config.yaml
norm_place: "pre"
optimizer: "soap_variant"
max_seq_len: 1024
Each number is 500 + 25 x the weight over its row's rms, rounded and kept within 0 to 999. Layers, rows and columns count from 0. Numbers have three digits each. The size before them is the row's rms in percent of the matrix's.

# down: layer 7 MLP down (transposed), 1024x256, rms 0.0513, rows 833-857, columns 128-255
# up: layer 7 MLP up, 1024x256, rms 0.0513, rows 834-857, columns 128-255
down833 111:530479498480521484508485515488522508489489466499512521488503462487497462432510465501534494525503504510527474524541513543491469512483486493474503504495440506462524534516502522492520516439514488485467484487482458481533548499506498480537488444546495497472465488514465539495534510530516535514489511484494465496483500490528560451550479470485502471495463507529464507487513482510518457516495
up834 110:543523515514488499489527517512494556462546487533538491487470497514499540506491492514549525519546499478508544492509441505453521493524548464498486487445512513507492520468477471494512504482520477502466489519487512531566520478508523541482499515488455508506505501539484538431515521450498508509454509463525510437483536505495492509476522514489477496509477460486541519500510489518525508438499
down834 114:494490477477522478481511514472504454475527487535524500483492550463540512522452517518517510483524470540513498511510460495526536524512501488515439496520442501540509490491524477483476513509525477475501468506494494484504467484491504497516469491531508531516509478474480502502516497487484462505505473508539475461484510505491487466489500512450461488483500504538478496513470519472482532490533
up835 099:504493476481491523497502536513493520517470520457531503491501464516512524491488489507510498500468524502518506488496526522514489488529468482442482506487537498455479518448496512501499446521445561518505501500517508506490504474480541469501519478447510480537504454441482476469485528509488505470483443498449519495490501505531478510498496514515510470495515490502501506497474433518525512488517
down835 102:468493480490485441472494491488514480523524522492484473519476524520507478453471489514508473508515489440518507499503455521480491467470481501546493495495500498501519503487482535512511515468491492504517478497534491528490513490534463527506469482550540546453516524515491536488492457511560486499574523502544434500489481496529535485464516481454522490480532481497466524499486487531500540503471
up836 104:488503488510526556484487525496512481483549448484507527507520471533504525512451480494530469519522495497516499550546491489461474475491558478499489514489515487510482515502506511507506512536484499510497491479528499490493474530461500558476490514510526559487533526495518534477529484496466542508487497528465495496528507499522474547463530489446546493506445492495471447530501557537543505511537
down836 113:494471481490503480462522479531518504530472569513494510527483493475501505490535558492503564444412477485494510483436525524504490527480474497483502511474484526471499515507497471553517465481478458548452490501479512488524495510511491506549516487493512520468506508477507485478494456513507522502481497505495492472512495529489509473522500495538455518460518515475489526546533497510487469486495
up837 098:499523499477513491491463501488552484453506495479471501472502515454497500527463463492479502526549494491497523515531526503487433481465473497493514510521485489504471484500493489486465523495477457508539495530487505484496482520503500546488488473473498517459502452494485484479469489486501500504477470512511494493493490507475478531528467456487436538499546447521518458517505478520462539524472
down837 093:482524514518525470461516512519521478474540534480501503531546503490524493488503503476477508522498517471523499529539479520466557487491521500475473521465494539475492489459474479509437508516477491491524503522483578476494483493494497491512503521534508512455487495459535505554521550469504511499469566495475519481534513484470513475521487514497502513492478491467495531490475548516530518505497
up838 091:511493489502504491488495549485486463505490504518556503466535482456501466492524482505527500499509486541478487536469475526516495516510499490564525477521483442503477523464503502520465478521455501502518517460507464478451517503489511491525485524496521513513449470492463497491482508520453482487495459510484501485523487477499476525472510500522497519473471471506520513522509527535498516497508
down838 098:474457473532484490517490513499475500506496514477494495545537501524513518516520490498509510526495524493541502453490520501478504532490483500474496467533521496536512505515519513537478531548485519503536471558502530516515534527490504496494442521525497486519503522438485539491485536473502515531526454494489500465522469506516478519517523494472546554550495559561499481532522493563520471535483
up839 102:517534482480444504450521485496493492478522504518526469468485543482508553533492499515495510519501493481484487477533541521475537493551532523490509515521474563495513490506511491520503530541530508452535552484477508543490485488502511487493476452449521487542534512514504506477515533498492476487506539491476539462545512516495503531526503515532508533494514506480474474534483513525521488508492
down839 100:501507520516515542502479485523500476509506471509528520578491512523463496490534507495475472504507500483472529493522497519492476503479482499477478484456532486525496503494491436465485487546468517535486489500515482505514522515493487459489542470529511517480458518522532460492512541513484488546485466518510490480495517512512527492468477496485501486466542478505515544459521488511492492519529
up840 094:512459499500486467496507533489511492493472463534521510486535520521487506489499457520540510484548497484493468494487525451489514538485440466490495532502484517566498466502486507447502545536482528514486500500486466472473512445431498476504466525453533546496484531524500460508485453529542499531482494527488480515507458505499476551502503488486460495504478505446556504468525530524511504480498
down840 092:466526498496489520491542520465487516505531526493494554499486480445516466531530509487480481514506453496511516549501462485496449508498525497512508503488475474498509504490457570513457451477501492515515470477521479514515438517511513497493490500528537474484443468532491488560547498456488494508508516515481482526543510461535504464487504492526520485478511478507435477527484531469503468509465
up841 096:495448510457485505523513557525509478532502529524485494492512504484545494527506496505522514516485537484506507522497457532515473514493514505503483459501490502510461492459542490491501472492498506499480479467509478530493497504530496514474493501527504500479447522518517478499468474462506501515500518517514482505484444454532528466467494500473463519576482484529493460519537464488516507545504
down841 093:519527509504539450507506485531472502529518508528519478503462509491485563489509529483478521497514485500506475465501512515482519470519490556547551501459508500506538511526490481485506521499492451506527512456460508488515484501498510479524468482496515488498531496516512490517500499482492507478508510496566476536484549537497529507531538514559516464478533493489467473516508518505455483472469
up842 099:495536527457461513498455506490512489473526444510529459456502512506508479490467502506532493513477517454508479485525527472518501565514491508512505531493483483519512496524503518486512454488473499566469509497510464516522517511493531542523520472440498421513502478514496549504500482502485494471547488504511490540503489494489513488567507533461505506549498486513491490456490477521529496492466
down842 105:534517517503479522511474461526534536503530490533516539502505531534516490485531529504502456460499488503530516526501507536516492496446476555492496533505531501498511512527484485537471486491515538497525486492548501491550468479526445469492500493513505517484554495470500478531506492465517436582536485495516520466494501503491481474510483500545460465497525466512490504510542484487519538445449
up843 104:504516473509501547466499489549501490497476492499492475482456483532529508544504479498530485514522504490477526512510494511529513508491499520484481451511480492483459523491531459488486457494482550504499481525439501484517526529481501482493495480500498501515507509520519478510446543490475545482541501498462522494469509475478512510499495528508498476487514455488493497527497462502491490489471
down843 113:542514524475531506533507491513514482435454478502464470531484533466513521493538482520497479502510500517519479506523529489503532477472476501476456508528508488476512494467452529484514482496526479584481511477479504470482456497519478512488526485545505496531493480481484521484498489484508461512503538531521454513522486503530515484472506504474558525523519508495511520497509503463480506460529
up844 098:513502498506496512518504530518486509483515549496511504470482525516482531502534456469478520520455500492508537516541486500518505504515512481522523482486464447492468526481506531499484459480484495539498510495499478475457498469530521516532474518487523499464493457516516498512479481503507498499463478491511476489489494519558474470497536522506512530508465483517505476481490529529491499487487
down844 085:498484509518446501467489454515504476511489494498483492507491460479536463522498523505469457478483491488515465519496526502472461461434490494497474510521564480509490469502528519470487507529566501513491462520527485502521485489506508514499558466485490489499537478484536533549534488505500487532507514483475472495493514508488516530488480493503495493517506529503487535524476460493509528480523
up845 093:470549518507507439517507523522492560531509466517535497482484500525507503496486529500554468488509520462509468473524482493485488504538507504508504519511542505507527526533510538497540484492489512519465504499504505535526485519526536514508516543487474547474544507510481494508502482515483552477547490477502485470514487503481499533549471462530516538527541463487499485563486487518552484480489
down845 088:501503460537505514488515507495526442516496520489503532502511479498559462500508506570454509516485504531458479501521497490514475484500438517469510482491475511496526484481468499504549524494513500509525470537492512462508478461475506450500456526498495472521432475512512456531506528517512487518475489491481564532549486499485485423444480518487501479462515491523501511478480489521488509531478
up846 102:486514488546471486519520526498479486546487461448506462531533536536481505472471489499520500496517493482501471517501530491498461521476490477543525461503521508454493499463510465559532513507487551481525481480482456537486526504468498502511510502476496504535537521502482490511509483488502496470520496514482535488519469530516511533504485506466481519542532485506457495496546510472510491429490
down846 097:534479514491499488515513496491518495521493526523478482514516475489529484503519486535477486487517510506512500528520496469489511514492532526485517513477493472503505446504535501492474499499503499513469515477515518500535485495565528472470462483488515472445522468481460531506448507498516484538536500522487509480487506470440492462504512486518470563521492518473494455500498469547448540467471
up847 099:485535510471486502492523513516523514511523504509502515493517464505484515515502507487514505507460484516521504472471494520480532500484537537486533454460463499499525503560498515511520549488458495516478497501458480463493487512499475480493533480486501529530528479487487503512495506482478492483560481440492522475485512494529457518490518468495477515496513495531510505494494497505536496493478
down847 096:494489511518451469480458508511506536514543524515474502516527501530486496505452510497473492513541532490473491508481501500523560535584559495459507487504510475494509465513498500469494472498465476504474535497536555499505507460524536509516485511487531489533486459495494498488499504558487487513531529497536506469503499475494513497489509505510448503471505507499480543493466505474505494519494
up848 097:492521498508499497460500454465560519484501503468501449462499538498437503486516453479504533520479509494526483514516476539475488505494521487510477479487462502516476496454475524485504510482480463437511558521489465508490480466497489472505533522541537506518507506503501545475535488524503525500505472511482497503445483470503455493486487439450515514504499506523509493502489558522483544448505
down848 101:507486472518491506517487490464516504530471488494531534486538474452546525493514512521511449463494471503530493480467481449521521468519491484500527477489524525496502513515560507524526462538517497543479473486476542504522523526503481533482473543438480512456500515504476505547458528491466467505500521472523459509508472528497521509523549515518454486511530519495482522531490456472543497517484
up849 108:486504536501510509497490513483508539489530483539516483502458518424482517491485476540522471483569480461508471515474543535539552500493497510529491521492512492489545498508513452528515523462513491518447502530446486459514466493540515480487542528526485481528501481452505487521471477453508513523549505481515466485486510487488497511507492509523435516497518510473488491518484524503417468497459
down849 095:491494467473474488523519466503481456535498521476495529497550492545498455498539502462474514470451502531490511524528486457517488492539517471500507514510519514484460483485504539454499491548498500479527534486548516515492527521438531528548455481468506490455506506530512452543519524519478498508470474476519526499507479513496475479455520548425508456506479474502523514539493461532565536503563
up850 099:513478494492498506471483479519556481477514510545514545526523496516508528492462524472499521510481506489494496507479467511518528509535499493515559468484522527542503497501502512510480478555487526496497520485531513462455502516508482541504531523505498496470528482515446503518561558478508522483493465471487501529483557540506496515500523504523496518474500535495580503495503483548479488499489
down850 091:485491509521504504542486499508443520501487498472495498453461524483443509473526528502492514510546510538498508482525503511488513507509470472480496510505472469495473490521527499490538488439513496522473498527465511496490519480465545487520474486482470541513476490510527520482477514483472512534486485538553516495540470454473479477473503511517501516501517526441496509457507545481483513528459
up851 101:462524510528474468519475507468483480493496483498452475503505452503518535524543499490498508514512511497507533484488523441484516524512522504521498498475511504465471497483488423518516504528500556539475518482513444503498487517484519515435459490456491458513484529493500500495505501519471509553520465518466522498458513504473464519476469546514483540492443509533524508519526493520486464476510
down851 106:513475484529497508489464506479453514538468484499462513519550486463521495521482473477542486483543507450493504462474511480472549511504474505487503530557505482483494525535464517518493522521488476513503461502513501532471516498476483517470516517480493507520510505489528449450505529478464507504483531514509510479494504519498522498453496468501478506461480530469474500472489512535518532514508
up852 099:532486479501452547468496554505513530478508533518517516516569521447506509527518524480520542491521446521473525544499485504516505469516479521462469496526483556479507504488493489493493458513497499497527529473461492481508526494513514503518517525432523492521523516485504524503485546479531498531489482468527494464545507497485555508500512470450484548515476496491543504514436511516520508496527
down852 098:522511502510532485529506483532449531509481524491529476577426481509501515514480479505487468524495497475480530492507455485522509488472511552515451482533522475486530505497494479488475463474547487548499491497484470517486483510539511477471513504532512501489518481506485493468511461502439543551521495545486562509535506470491498500517482529507533493509528517499490523496477481491483508512531
up853 099:503511511525511474504482486489476512489517497498464506517521499523511526489471486511460517535478465517535516475487517471515475496517498512474528471472523457538497453506547480526512497499559493504507510509521459502541485503507514542506493465491519471484553494517494516489527519517511470505450448494525453520484502535548467481501497484508490499518503495510519489465514475460517474486498
down853 099:461500479484423552505501527486528489488494504522467519514459537501487476551513564462528513438448523517505511537511513499491460505469504516475508481479528481464474541511490526510463488492520522499519483494487554512544510524520490465525488495551483518511506568515488466518489474532482495507493494511505496488473471495482484498506488542455477514500499477502455552498498496491489505544503
up854 111:500494512484509492505473484499473508503524505481486518526527457497539491492488438571514520485503515431466500504498473475495469498510462519495487469489456498503498508500549470497460478481487491507502532527486491497469494508472491457494508453508494467465489536528501504477467531479458482493473478514470551520515504515486473507513473488500507543502476467533500501474486502485507485536493
down854 089:505483490500524490552483530504536544508503481472532511470508531485546503495506477485471470503454504531518521507483500486460524464480542526491489491481521509489464498512469521501507465522529497490509482507491498525486464528494482544481474514520518517531501488500484489531495489520548513475499478478513479480503484513531532497520499512534509494466503520491487493498549515529494554504515
up855 099:466500497471456515522529539483535486489509496483495479522455507511505508508467486466536468509497465501500503482528528477500526542478511471504550481464512497510521551489539466526477488549520472489559505458560474523498504481532549548464492544488494477526504518543466490460528475520501535518508516496500491484497500495508494483479512518482507510485499504498555485466515515477485483537460
down855 110:457488549506526486506530521468517472514515482543540480494544497478546456505514495557474490491497499473499509467478512488512478455489494471481483474534512488512480486504479533505496529450460514528481502504487502498493463518502501487478532455515513516505477463523488483530572514478500490520557509513511514451515548501518515513488497544490510532519467507491524512504485500497513481511538
up856 100:481534497427468540451480491504492480508499498463489495468515516503494545497536478491488539475505445498494504447494547487481496546513469470537510517508484517515505512464471479490518508478511460530469520501530477528470483495486516475528551478504534532486525550455473487520490465505482525480459509487501493487523524519505451505497489492509495469497507475524457507476528483535517537511462
down856 118:526526518485503494552503476511507482495507522466520501519516483485517491506490466499509495488506519508487489478515506491507525473483523476485551483512508469501533526479534510525516511508485480498543519476513515498500449494495459458469512452445517480510490509448480508446486463487508511491479517510474490498502515484480479510506525500506515538502436482489545478467488523571450468457512
up857 098:506507463487467541510516521507477500558483476499553505467470572531520485523517509492524470543561527489512503518503524525519484457472508528488506531500491489469507514482474492530534483503461542483479500504503496477504491469511500529511509527529484506497495498524512455536509517516492486527509493478444530537486521553477437511534489537514477482523516508488491527546503482464545467492496
down857 103:514524508503497507461476525529511458481484479432476486495542474515512475509466475460520503478502481500514498489480517486521503499553526510498499462475518558500527471548484488473460491497539498503497552517517493512507570524523551518491501515517514499541490476490465553461489459523491501538498538499495500476447484491498493476489468465497498572505532491507508457470472470494509489545493